Weights of a small GPT-style language model, trained from scratch on English Wikipedia.
Size: width 384, vocabulary 32000.
Architecture: learned positions, tied embeddings.
Training: a variant of SOAP for these matrices, 388M tokens, 3015 steps.
Each number is 500 + 40 x the weight over its row's rms, rounded and kept within 0 to 999. Layers, rows and columns count from 0. Numbers have three digits each. The size before them is the row's rms in percent of the matrix's.

# layer 9 MLP down, 384x1536, rms 0.106, rows 276-383, columns 288-383
098:483484544426490530505514454603508491478500542496554481474542551510532420512503481504441513503480519544540480601597495534445509453485467479507490449509518392507474531523484444549492522598517471540430483502438506478421398427509531499500530486472533466472551514573540466549422541501441457558
102:533446425519468464465469566443429488481435454523520486530541500537405398488504515496489516454544505479454511558458507556531463534438495503524467431507567437534422498431543505429500534429490438564583514542527488484444502522532493483514568465493507553596538508469500602550513453471507568492
098:530513488528494522524564499501535520426514541510448450444489514452459495432521551484595498498540515574524571449483472471517510519545499519494475520512515439541436456396516514440527520612552538477490442552473519513484500458450570501563513504503475507536486515530470505442517505524490454510
100:508474479470505513418617527475506483450443494507479520520522474551516445389480429460490503494494466437511523537471583499550494485502473504475518502516511538522439484559595486524469565594548562462535476479433512546470481488468498443440529479409500424579587515526539499470568506523532449483
099:450495442515448508458489508452495494501500422540533464516462522460523501511465457488461473552401393480454485406531507475518512595507583532507475427490519457483492431513553521550487449455518579519503459475510474509408506484539484553504510463461464488523490401526479509573474514517476504498
098:480375399473519482578523505473519515530518460510497530445487533550414403446477522558546536499486500503579479542480571485466448471490552509481514427512500518525553499520457580482424475555487456458475473490509491461490460491435465588544528475473484486515564448497513590491546467453467492503
100:447482533537473418466489515505506477566480499518432459484470511539528543462538489493497455486507470563507460542443544448558526510516549447451532582502535441509508491554484522516576444491499551510498519533530468433482438508509521468543459535514554470524522389525464500532553517505566525518
100:491529463465488499460566419521470473445569526493463479517475457465515478525463473475491555454481587537432498455505381574494498481537568445543510507525481513497522559459463496469522502537503512540419480413438516476500527483472439505553545518414420554533502518490539533489528528471504526452
101:523463507536538608490512448511519512495497552516526474487532493548520624509467489498515505535452421522515498514558530459489498531565533448515474466513583540486578519470515499521492523537494496540517504410493511442433474539479462503468475539521538399491515496537456534493541483554534528496
104:495521454421439538517358502522505590447520510503526469487443454510518464525515421513472454511497467515560510534594491501431482481510482484530449581446453518477541447508472491352497473549517502550510529497475526543395580515489533446540444439517502539524495543530473463456480547554486485512
096:475510373505546470498479523543442525498508473517437581476513504541488524508478421500511460492480451550500521484521575539458469516414491500495557488480555510539518501481503536567441476497524493507561540462496482481550488524489591496497468486527457566500496561490498578526529512554516571495
127:462497489487479494435439505445500504485560515524459502493503538491449393473469472485503521372452507485497529476508451503525450499557519543505492563542480526513482465510508493518537473430523530563443447453503483424484506449481476509481444473450520494486498470497504478500492568405435499429
102:489511462453575509539482534470564512456438478453499529451486499589572561585566500511490496548515554497485501471518460494458450481477486563455537499485474573549555518478435489551511454465535467468527461602546499477465503496476508505518477476490506561523528526482534504466513459463521492477
103:484541476540508475448503482541450511552537511520461423523561500544527469464500536477498559530517498489525450527465507516526518539533498481427514555499546493543528504508546534496485568486479555494480479456470419428491521505530543472513518467463422524539462465498517536482571556563518487478
099:534532554397484456521437483527490521484450424502514489461468569504481475480471454436476444497495511485494496557512439520457446527507466478480499449495515526468502516500488506413460516475517510456495504434473427519530397485525546465508469520535432465522510564497473428511513469501515487524
096:459514559472562461545420455469509436497490507544464466474515424518502556497517524504505439528559512451532479454540420433435520465545427502443461537458506502564597454526483478553527437467508476554524476439504527519507550512522489534393495474441516492458486512523482432556464513450499500513
096:546460499546490500503436560498460490573439443409473469508514572569521500445454485497483500509524562496514437522557505444518486498446522584426550489511553538461529535465516519517514502583532580505548516446592508503543540462512507467555484512398561564528550498517500521429509494446536421504
101:467460494504504536515446460479464479617472491543519494475491473469559524527517473548562576491503480553567453507495540478468497500474479468552506504487583471489516504463447539506528572454561477499589523590549509482542521494490535533513462444485486546414572468515486542467472552601495461559
102:547468489462357465451483451420462461457490550501499554460467482519509465503467539438503438534429503573494507495481472497557515505485478461509541545507549545556494448472547492494496437446486502519500471496498486539448415533508516489484440475486485446526477517497468499505512447494482514502
097:552500603553462484524542477477570453516483504503516483526459514473504475506531460414571548494519498596480510527461447520497469487533433457468443480521494478462537510515533516489516524531460399498512496588478475489517570621473489501530477488575475499468550471566502434513546407524540525478
099:543460539555499506518491527542472532583527474414485480457494547519587571533520451539519514460453540517510513495613518518386582442386498546449424528552501530460571548471441498531507525466538525540437424503431567468462545546586477449420508526488458379529455511558485513506444575404532524539
104:477513463553491504469458484491512474552442469516481468522455533452463504463502522549528521418549483390501529535474469459529438539531544510489474483481529442511536448464497511534490501571496527435443420525498462478497452461532432490562520541574512506551535530501483614465594458463449422481
098:503506524498504528445481566520464453586520499490502483564503468464563622511463425458459493425528528523486558527479551500461555573498514442541552501481459514481394543519474441480480529414522419526525483456497467573513491469492536494482517532520557556470586493551469434405535561512540531484
105:460430501549528561503405469530494560582481508526491484522542487521511566514527401525541471433496503454467476436472534457525466499528523474498527485572565518520473477538475470526436543533546528418387471473518436507480454538454465434558472559485521457470605453568517492475492495545540447545
097:401442451493517487567451468520455501464479438552530453461466477441467477568554505456515496459478503542571454410482492442443535515559561507475451493484531445569487499462507524509520446501462448536528511512522439561468448500392440385545458545454469488501491456539545527493507477499471560476
096:556432524527496504436437493522506504490433554486502480523566538527503543468458448489513482549518533488478542556562549529528453509441556571474568489519502540541528478529500481475469549536510518445482482517535570489451461543383457504509541531510472472511405503469499568587483463533459495472
101:458454509465506476567525554546510516514498503519545455566516453477484467445525513501571461493532521485525469584574542489374457550533476439462478514495522500562520427457539557519542508523547469499478499489478553482477495492536530510440498516446467513451463448503551565536498499543495504491
103:501529497494489457592504531443580474489472517421579514405439482507507529496527430456534451475552519433477445485531503475532544606526487449482491570525496544479508365488567514520517478573448490451504492468522473447414507506466475561501478494491512469549552509443516529478486472423484439436
099:401513461469481438454503531508507512456572523535473433561516584520517465452440457519529518483419439538456460575444477513571486514515522553579517487465576497506484524444463544449497514547483451488515445474549560365545360506574398505498475450435468490455438573494527466467443444541492495511
100:472585589481440515508451541535505421432394501498488486572467543495513483485491501437536473564500424484549534463501383465539576533425509494542492503453584486552476506418483518504504485591470504496490500537480449386451527471465449589528469506512488541529434503605498506523529532533527429533
098:516504464587474477510421452538485556459514473466536526509490509548559580480536533442447462535412504461500426538423530447530506494437531567507485487532472550530517504478530435610516536483538435454570443520470499471516530436457561480466507502536474549462469484432520491513428560547490477490
097:477488435508445515491469439523562507493514472493542507567478479501510526428487450511514430537485455462522511469468525524553506435534504485564503444453456571526526576548481509461577550530386523497456480473425498491463518507460543509561473475554534470520508445480506428476521503549501461433
103:518480523502521535506475503493516426516406486544517507522515433529521466486447470462471493511516463452469501507475520410474527521544519510458463444531542528541509531557516466520495492456463490459518519550518529481403436521489488539466497466549553536507517468393513507527518470507500481627
099:544466549539471528517495501450575573511489580488516443555535498528463487449537607489464505503453474456449461456504465503518562481495513535575569536486563505437517518497436493477501519459468495474516523527542566558588546530545477462542538479459583507478517445494401460487457501529422489427
096:454501513506503513539484510501508529496563497514485507546456486537507485445568469515538419486489511523560446533575481402535551465483383519468579432487449512498573581496509504513554497511512537462513487467488510522539518489567464520452449497459550481533486478533520499560473441460432459517
100:530509443436503539473523469463607555500494484526483500501551580522500551478548525532496516439418469527513545497414499533476531464500494471469472510474551477463522463502464522484485462417473518459485462523443545490555464555617552517501512478512499421506456499540523503586485505549516481569
098:468548546486508544591460464496484579463534454569450525403492492538471587492456536432555458502493494435553453480556514568515493576484461537477516499486486539498492518578578504494520549474517488403517492497500472457469507515481424500527539498516573477525565554474462395579573515422508462493
099:484453516542548500511493458513446493535440474526466487459516505536549518456497560510460482471478479555446453524553568498462520544476486519500542535511485509569421489529525531529493490448540499513532506446503533529497476418452473510489468486422491466542505483491522529428516515473429481464
099:523492491503461477398578520511516517456454502492519503575494448484545473520438490501528459440456460487478551448447430530482445547428532518555498507504462527516466491491546420514410523555444543550407502467465478439469603532534522525526442476503461490461485470495518551446478542552448471462
097:509462458447506539500415509509436571533484399452440539479497454473501474491521561531469563444498450497528457477519468471503484529498546498448585460524483552509559445483437458548515496546595559536530475469523525542582528522511546425607506520447424472515481547496446484544469500476440463498
100:490479509526479510575573543490490519427481483491504453511480487506480504517469484485463497484612534487518508504476380529427496453513581442505443511509452478479490497481455485563541516572435532524516539524551461412542489547521500576527455491472557521502491470418501489540539485549556574567
097:486454482508504511494496440522451602518470437518445428496557508433491472491489486471485532505485490492481490476478463443551440457490577515450550520526477537385547530523494494501436523506530524532488507508565488488417515447512556461428466476470515493512447511510481568501518416476510527557
101:494470528478455449494547509456507530514468555453486487467483501490478511488446603487496512501601526565483601499488458511519555509470491548516543530515477463471478408469432470479534479540501528534458575460472493526481473482457456418461507447528550508537480510366476538473545550537545569443
101:470492513468478461506504522490461570561540519511535494459498495514444510441495540465549510479531490486377489531492468439460493469567503486565421481485543454498508523520481456588540535512546489513478564511489441538471417533487497437449551495479409529536533546512480448481500480467507541520
100:470578472528473495492444493510508443456509510508483567515530471424482467473524505495549507502595511532472448467456464483519568520520459578490456484474515470504445504487503513480550567449456495441558539542511416579490521546492418513463537498550518536520514497466485479471401397582465476529
103:414518519490525490562512559507474470484468517516565497529514543554465465441547526518508486513487451527490484525531481475521475527475478541480469500521560463410465540536525470508555430488481501429489511478504541473456495516555522544500497469512468503474478504519521445405490480489517546514
099:525535446531450461457515453511513494446509508454518503464504486521512427513536506529479505479410520453475525574486497496502447536494485477576438490519470517508451525451555543471517448516562483533529463532530524536605579509468441523536561496487459495543516501535579444461448563444460520526
099:508578470469418429564444449475515485466543435479472483489517524568516409485513514473437495475517498487533522493494501420533556540465534529460495444499501438464477514517518428466479498487569405517415473601505522521488478516498470472543445494505525484495478571489528535492453433499600523431
101:483550488522494472498548506410504476508457561540550531496466551637459529499463543554582565477460487494513480439554508529477553510444477477402445476545413521418462546479566473363526488562524458532562525436498498494527542479476513550437519504473508453444541474429540482468496546483490563454
107:485497448425592462468562462422484526414467452479499541468485495493542418486461450539534440561511521468463479519507521517536539523481525533522522524465455554537502466502528437491437417453370551558499528500502482461519470514406490436457484495504481469472519600505492531511453491494498489490
097:451544498506582444512560514520519471476469489463561498515523593458525495429572511477512558528464561492466433551477476506557487493462525559512491517579447459431412484527482485483541570487440487476565538448534543552492491496504466514508554468537531576497515453475408458458455510466451527500
099:502500493485483518542554586431486490470505517512542450501525510495445565440523506482534477530571469526473513536476505492471482618520485520465462504500436460522458478500478438609531482527441499479529571511490442478498436484499517493406467527485479569524547499442528441424481503560485482466
097:506487522638489524483494466520547527525498481473474486529377508515497538481473452500567477471500460488500521524509546456464462481518455529500487463519487421500422568460503477520521455565442514489495519492566429500496523473508503530530447473508435485494547505472500490566523477523499469517
099:529476468528484509490483471518505602494465503502472473582534527501477441512419540446464514515529474486463528496486434525490366525483592504460511432517458481479493494500540456523509552513481481475527474437453472495516449522401494545468450498501467513484549534557524519441492482540502510512
099:508458457478460471563526503458433453413535472501469448519522482519519432539528497542550488509513501523503512506570506533451510492481517494532540512450567505522546472548467482475533482539556486487522484547478461525462514508491497526576446484442489462502448500401497479471459518500474465496
099:505508522492491610564407498484516536420473533504488483438467463532546468566471538485379524489584519495483416468483359468449504485545534499475442488484477513515450438506449457486526547360546450523453521510556542539497537472497508515474501477432531489486454479516611570457485544501483465488
105:445501567536468475507486539517461520480557465495476441465453462496402553506526504488518440524493460461425529525518543562514519529418498507502480452469518490469497485507488497488476472439532542449534548473485486462502496409494535487412456536571529496436513492512565486497501507567580529536
099:467472470503505507536508480461516489431539478518497488456435479549474362508510537555499488480533519562556495521423468503491501534491505470512512503582521492445547509475491469469538501554499440509514512532498546521527465526534480583560460456434483444504473515624461542471471482485525394472
096:513421508527511462479568424528561465411434380492523470475462515453417517465462480536549570530524504512443516470556415510545493517473455458462452446518531443454522494474561508529585469528489468528467506565493518469495516500561535493454470486526511496532474462523576507508588526544564487497
102:467468472423460588464452531530515488528544500563475534442530518495514496528505538553361574519507500477507479510527458428575544524418493452554539487480460455476536525479511461532467423587501535512468508469571508454516478446490514504451448487474475479527490506494512510485447511491473506516
095:541498489512538513500488512476492533538462490482535530520551516476538527487503469488541450546504517441540499510520482421476555549483439483541504546516522466593507497514517436548513512517489439491431487471523526555527492455518505528432527516487529535425566519448420443504426489433437476494
101:534430522401540484528423506510483557472411557510512532602449491525564490491479438550555548527466492478441467468393543512495580475459475488540458429591474534504532500522477562465514523496526495490512470407536547439525460469528526489580497432531499464485473510501546489520463559378574468522
104:527526463490572494540456489465485512500508477488444524477471535493466516560534501527460467495531535566502429485547410611453443465521436511497473449504482497551581468528508598553536514478518508553443451566574516502476509587513494535520507510553531521507554485565444489552445507470557469491
102:534504537429479440496540454453473529455462560476526461477490520403577500490482506510474448579513525447438539418562522574489520513500461462488454453522468449505508543526524508542494529551507512476479435512533430518528467547511436457437453481460460507492471559488503542505511512523475471429
101:489534468530424531476444477493491459485521562488572485462479517505545516535534511463488463564534479532506503474561477546449478581448519492503490500512605548531458505407430470426420511514528531467493441456464530522457521489512495501518496485497509465484417501501455368496506472556502478525
096:547548468486498544499528473528437496484495507464446520522459447511487392542454556505539531506510509470543509539470517449555440471527490524521437486462526474453433456523511468579528479504418505557551552498465561538511510480497528492534489525513469474557525415499477518528479486404578516429
104:519496475496557536487486495493537676501431502425528464441550458494518530501465553539561542492471499531458512511469398490537481400519502441462472463490526517485520473457471511460536444476486500535525480496402429472543520513454447465491529474513466541515443576516584510452477488468423347528
099:536503498485519449494494513539500478427463529467486430531434461510507536542455428485474520448526443487522524567586448417480491460474528443488535489520520527494535557526476491538443472452521535500483484544443602629453539506559466446536536492481453506418514484563530417504493492477438535446
099:507557501493499576492412482550511518459553545462465523506502499474491480514477457551501461487525519490502513531446541560467459423562569438584522476473493494495587501468497470501524510524450486523448570513514502481549484464496473529535419507514556485515525488463536558544532514526627526514
101:481521445486460438525581525499451464523479459465445490447504548497462543540514457429498521529400434533448451475424448460418433517505608451499541446529497518556420578498519530577512518549515511443495454506458546432458537469549543522482495501515567474487509490487489467429525516481477542539
102:521461491533533419541595500533484535488534480521522456538473462432503517478499468521599527510454491490529529478417527509457522493457519459502544485495465514510445466554517412487452477482554462452501429518493483441436489474463457469427496477475522471557490514478453548506546487495487542486
099:512488432457499517498501506424528496511526485517467500513553581462528451474470509440483530487569528470458520487541558455513511525503528564463542536532492465549423477507505527487486532461514486454432483475556493451475488549432510535534474506468413515564391536428514474466523494420477501465
101:509513561552497459491587514504475478524501489464597484441509525493402384468504491527466526537521543509569533503419475531469507492511530442489506506435499484485525527458519465480578391556424602477524445472533508448475528488494505530525517511466468466510440502495528523492488487536514542494
099:559508569546543524469511501553490485489553529511450532521450512453409442451539537506569499496470589498497543499488492508426446520489454529534518457495482453474451459509484489456500557508473512534483471479489480486489492513470489505526451490427507494560510539428480439488480477466551502568
097:511490585544514515481392522495478483482541534553504511553539514458492525519496479526463408476549544510484441472597332435481476535528472489472511413468453548482533574538555432565543569491530441444506478463453430503562527457499532569369520506465487562495475489473511429458500443454506490503
102:501475531548478479504513513502437462471408536548493569492517539491490548499504566517538444475530530519448483517485488456480527455545475477431547409498427519551501571515458494573463516478421505527605429492445468517474512503512516547514494463431526489524484560484452509512553483490571515447
103:519518470454442510502540533484512527536508461537542408462474579534533543543498512516633551540525579508491471514571522442494542425478531467499466427490553436545472567544538512510483540500477496487509557561538463489550468491422395540488488461502506533507554483487516626535528517560477467536
096:485515467405379448430519537404479584480550506480475556516544498528521413505434496466425513505471551496417484479510481548488578446454453498452477493540458532553568480531539600503452529496451521499521484461519465527399464490488491457539476535465487525511486445454522533431477474506528495498
101:524475504474448483524519464515489473435442473554517466549542529518482403449473494417550499600539481452509496453454501524483508425510471488479537447446494491546496492468447504501538534483469463530510536501466523578446474522529468450522619455422455471438508527458459507478495514424442469478
099:497483524429515455547458532463541482480447434446506460460478522460489576611489518535424473563490445474574516471438449549500487434482492543481418460512507469489514510437475528508531451549504464491444476575440499499466444515490466506530502486486477511422595504497532463553539510493449433519
100:455518556512467470517551437453555536480463518442441529555431543489544461404492453456511480519495483481506561491490573531497526493434455451480512538492531488513498519505384504445482475508459419449517508471532493484530485567490541456546597519478586458439532532564539482519572423589470441505
102:508472488537517491526486517472472510518480502506481459515477550591492394505445540432616498532493534507452559470497499521523420591503481517486577524441452604495520475501512532422489536570539446459535472418434459436507512537544475485583416436418479440527419534510490461465479512594425533495
098:514574450519503487446548480536492536484532480516463561465501429468576439523493587486476440455478508477453440484522493511512418570536516475580474532626544501514467474500543512527544478564523465548529512563536438457497536503538546494447502540478492542513538485486476555561452530560515513437
098:530495525440531516510507455505558452490462521565500536544520516521372550544536520455499530484531503479444437547464501477579543530516545477454488495497529472437547495588511519589554495463500527485474489529512524520482461467486593579476424499476520534456487496464545490569520466381475489488
099:617460531443536516489470527544468526428483473464514522577531452442541523455555439512516493570437521497575494528462464536568548565490452511440523480549456454444442445486463490462486507507495543507503488472479523460497468530520549525497492494483577473486480496494452495465576438531550424448
095:510500487464510438510486462531481522465503510453457613507431512483564577518500513503498489582452503509451498523535469523509476501546506451541544526515466480546482492552465500427504483469536542481458544521531531519512528508562473543534506484502452537488529520489498565488504555541457438497
097:465494497506508500498598528554515472531526535498487549526474546494485500537492465418592509513575477512528453490580517528536510502450536543555528492466472502515561502473480484594475511480514567569479493534511488496497514498492504536520444507431463468491471512518484468477414486491482549522
101:482504498497463458414510510477503490460458463493474499479497471500535490489459499460618532469472536519506524533537560576547459495518510474545505429536469524501452517489446444418465451533485484459488487465497530482521465458479500493592540563623482508516539508505457494474608506578556515488
097:498479488578531533459514567455463489485442487487541557532476566526431429484505515521501444496554422535542513474446455532586481465496485475493472564465504463586457487496495469446530455517509453490439569507436517493556491524534495492456503494569380570455520510455496447415473511467490454537
101:476503459447536496469519565485407469403527535490427529485480521521465540518542536408527476539504518496433520518431413502435473503487538471473474465498436580512473557478540569561489520505501469516384494568494465451474562509494458468504518503502516507472493524510508431463442524481485548494
100:450599472502454547500461558497449425473552430481427527460519456525453566548496416534507484418537546493527512489564420477525460471495502493453561468537517518428441536543523473487534537565524486526459538429466498530500539514452495535507527486473550480538455441487437402497549488517548480534
100:505481493516501478545508480449488463527548503435512556474505477490551498500474583541496528514418510565517467503481525406477524562488443477481473500523526480496456567492458547453527526503433556431487465566449483448471432491423458532548499468453605446497511533542513448439551514465444482500
097:493460486494452512508504496497491381534576533493494415498577478462445456524474560523521470446473538568464460465492484508455559505549476541458436573506519470444604478493496533480535511479470446473443529460460522445538498485464529479474457497570445512486448473503455555486493539486560625519
103:457495478464511575485528513447524489482460471496520544518452533439428497454591452486508434474506489496510462485606481587460496407505559463562458502517483507608508598401508539565436499516451509482441475514453529508479488611513461422478519446497449594436462507493552523543501448497498636576
097:501483444517477475575497536510425505544475533559480469537519507489393554445456464529406491459461514494489519501494494536585519407480501485450459489501521564478590475556475587536529550447445430504457462497460487440518554520428461564497425460494546503553448531471482529485492514510360478509
098:494505523454549541449474496468479453539470490509533435481502544461550513495546420467563525519454442483487519536461527491443497528556531445479555440457535491576551571494507537516544478475489467504516492447509515441491426482571517482460538429464521484443485531491449606487482525467457526503
102:524576466559516509440492460499552500537532516514489490553511437509513438479495544539560542371476486514464529554457553455566488530530500504532545458559511504463497474454494572524550450612544473499475540495518494464487541504529481461504488481502536551482517521482490531478622530470538522534
102:529480514496497540477489492502537486445526503476506440532504502496510518542496500512538499536509517475477560516440563557575526487489445535458554482436448454537559545503454406457506533496498512531543437416475505555454563509549454555435548500504475479510449493536506515536512488441464439523
101:515519490518452529409566506522531510426444497500472527489502516450485493497540494487548498541497508469477465430503564567451476452489586498468408488524465520420471513560440439472441524543427565509508455486484506504524523476495523496480458496473487458491534493530470572519534464513499593527
101:522545424442445532518517499448498461399435490486514489466478526462530581485565514474503527570453530526478486514584471485524506495466459487467526473461483553469518520447519501511486471552461625524504506504448476520524470516475422482479509542529521517528528525487503547474510473535468446534
101:506499488453510547511596494426521499528571519462524523490460511446486488551488555489601479496506500507506512509525485520497493459500486521530400453512578454514507486533502509500515486490501455515473508528545535522558532550443477465551518449563475470517540420518582473505486496456471508486
100:573479470456460538429501468472468493436525528475520483453537452525467515494471444524435475412458482519569527471518440442452583452459539471502492419506499491495583552482497551558451554491490427511511509505449554509452485430490431432475548482532470473501479411495492566507496478502498446488
100:514517474516474437518507393513538490476540518451524515447458496419476527514464544471470496548502501484508510537618488540516480459472460520492556482492498458442460532531487520484491492527570425446481506474467442598558610445480474471444483519547491491448462565492483517561474515557487531477
108:573436563547505488504464517457496512479472510528505554479520515437511464498408518505564470462565517579508535478543504526547579507438504479445540577490519467498409492504479470535518469465546509468463496467441470443484502496419475495456510531457502489544514503535517514507523487451487478497
099:513506508516518514447498471497544474514442453420505570470557515455482484458460530456482517525470568451401504471492510556464548500597439579557472423480526559415551446519493562510538439563474530453512495438484507555532483553533503572545504456571510436407460472472476506424472492439534477486
097:465410460507492450457433450426448486461461521498470486546463572431448469559516496508472478456520479511518519507460580480539585453534517468459427506516422494536501491460512514482496525507465455425477518432375481499548516551457556440521486461495432480501487463601560516502529470400522504554
102:476481514530522466545538443433483519523517490514520505440452534461522499430504526482527514504439548460494472486542566486544465456573481461520462524513512483493463549483429531473517551498478488408493497491452501566584556532507499547532547502536523497489635478483457460513510457523467542505
099:446495523450479499430521496481462491553490475497496508513480495509493560463526433507458510498523468553507453616454451520484549556468492423502536507449461547537423466494520531525483427575481508504479532434479449601486452496517511545521485480499498503519528490452479466556471532490534495481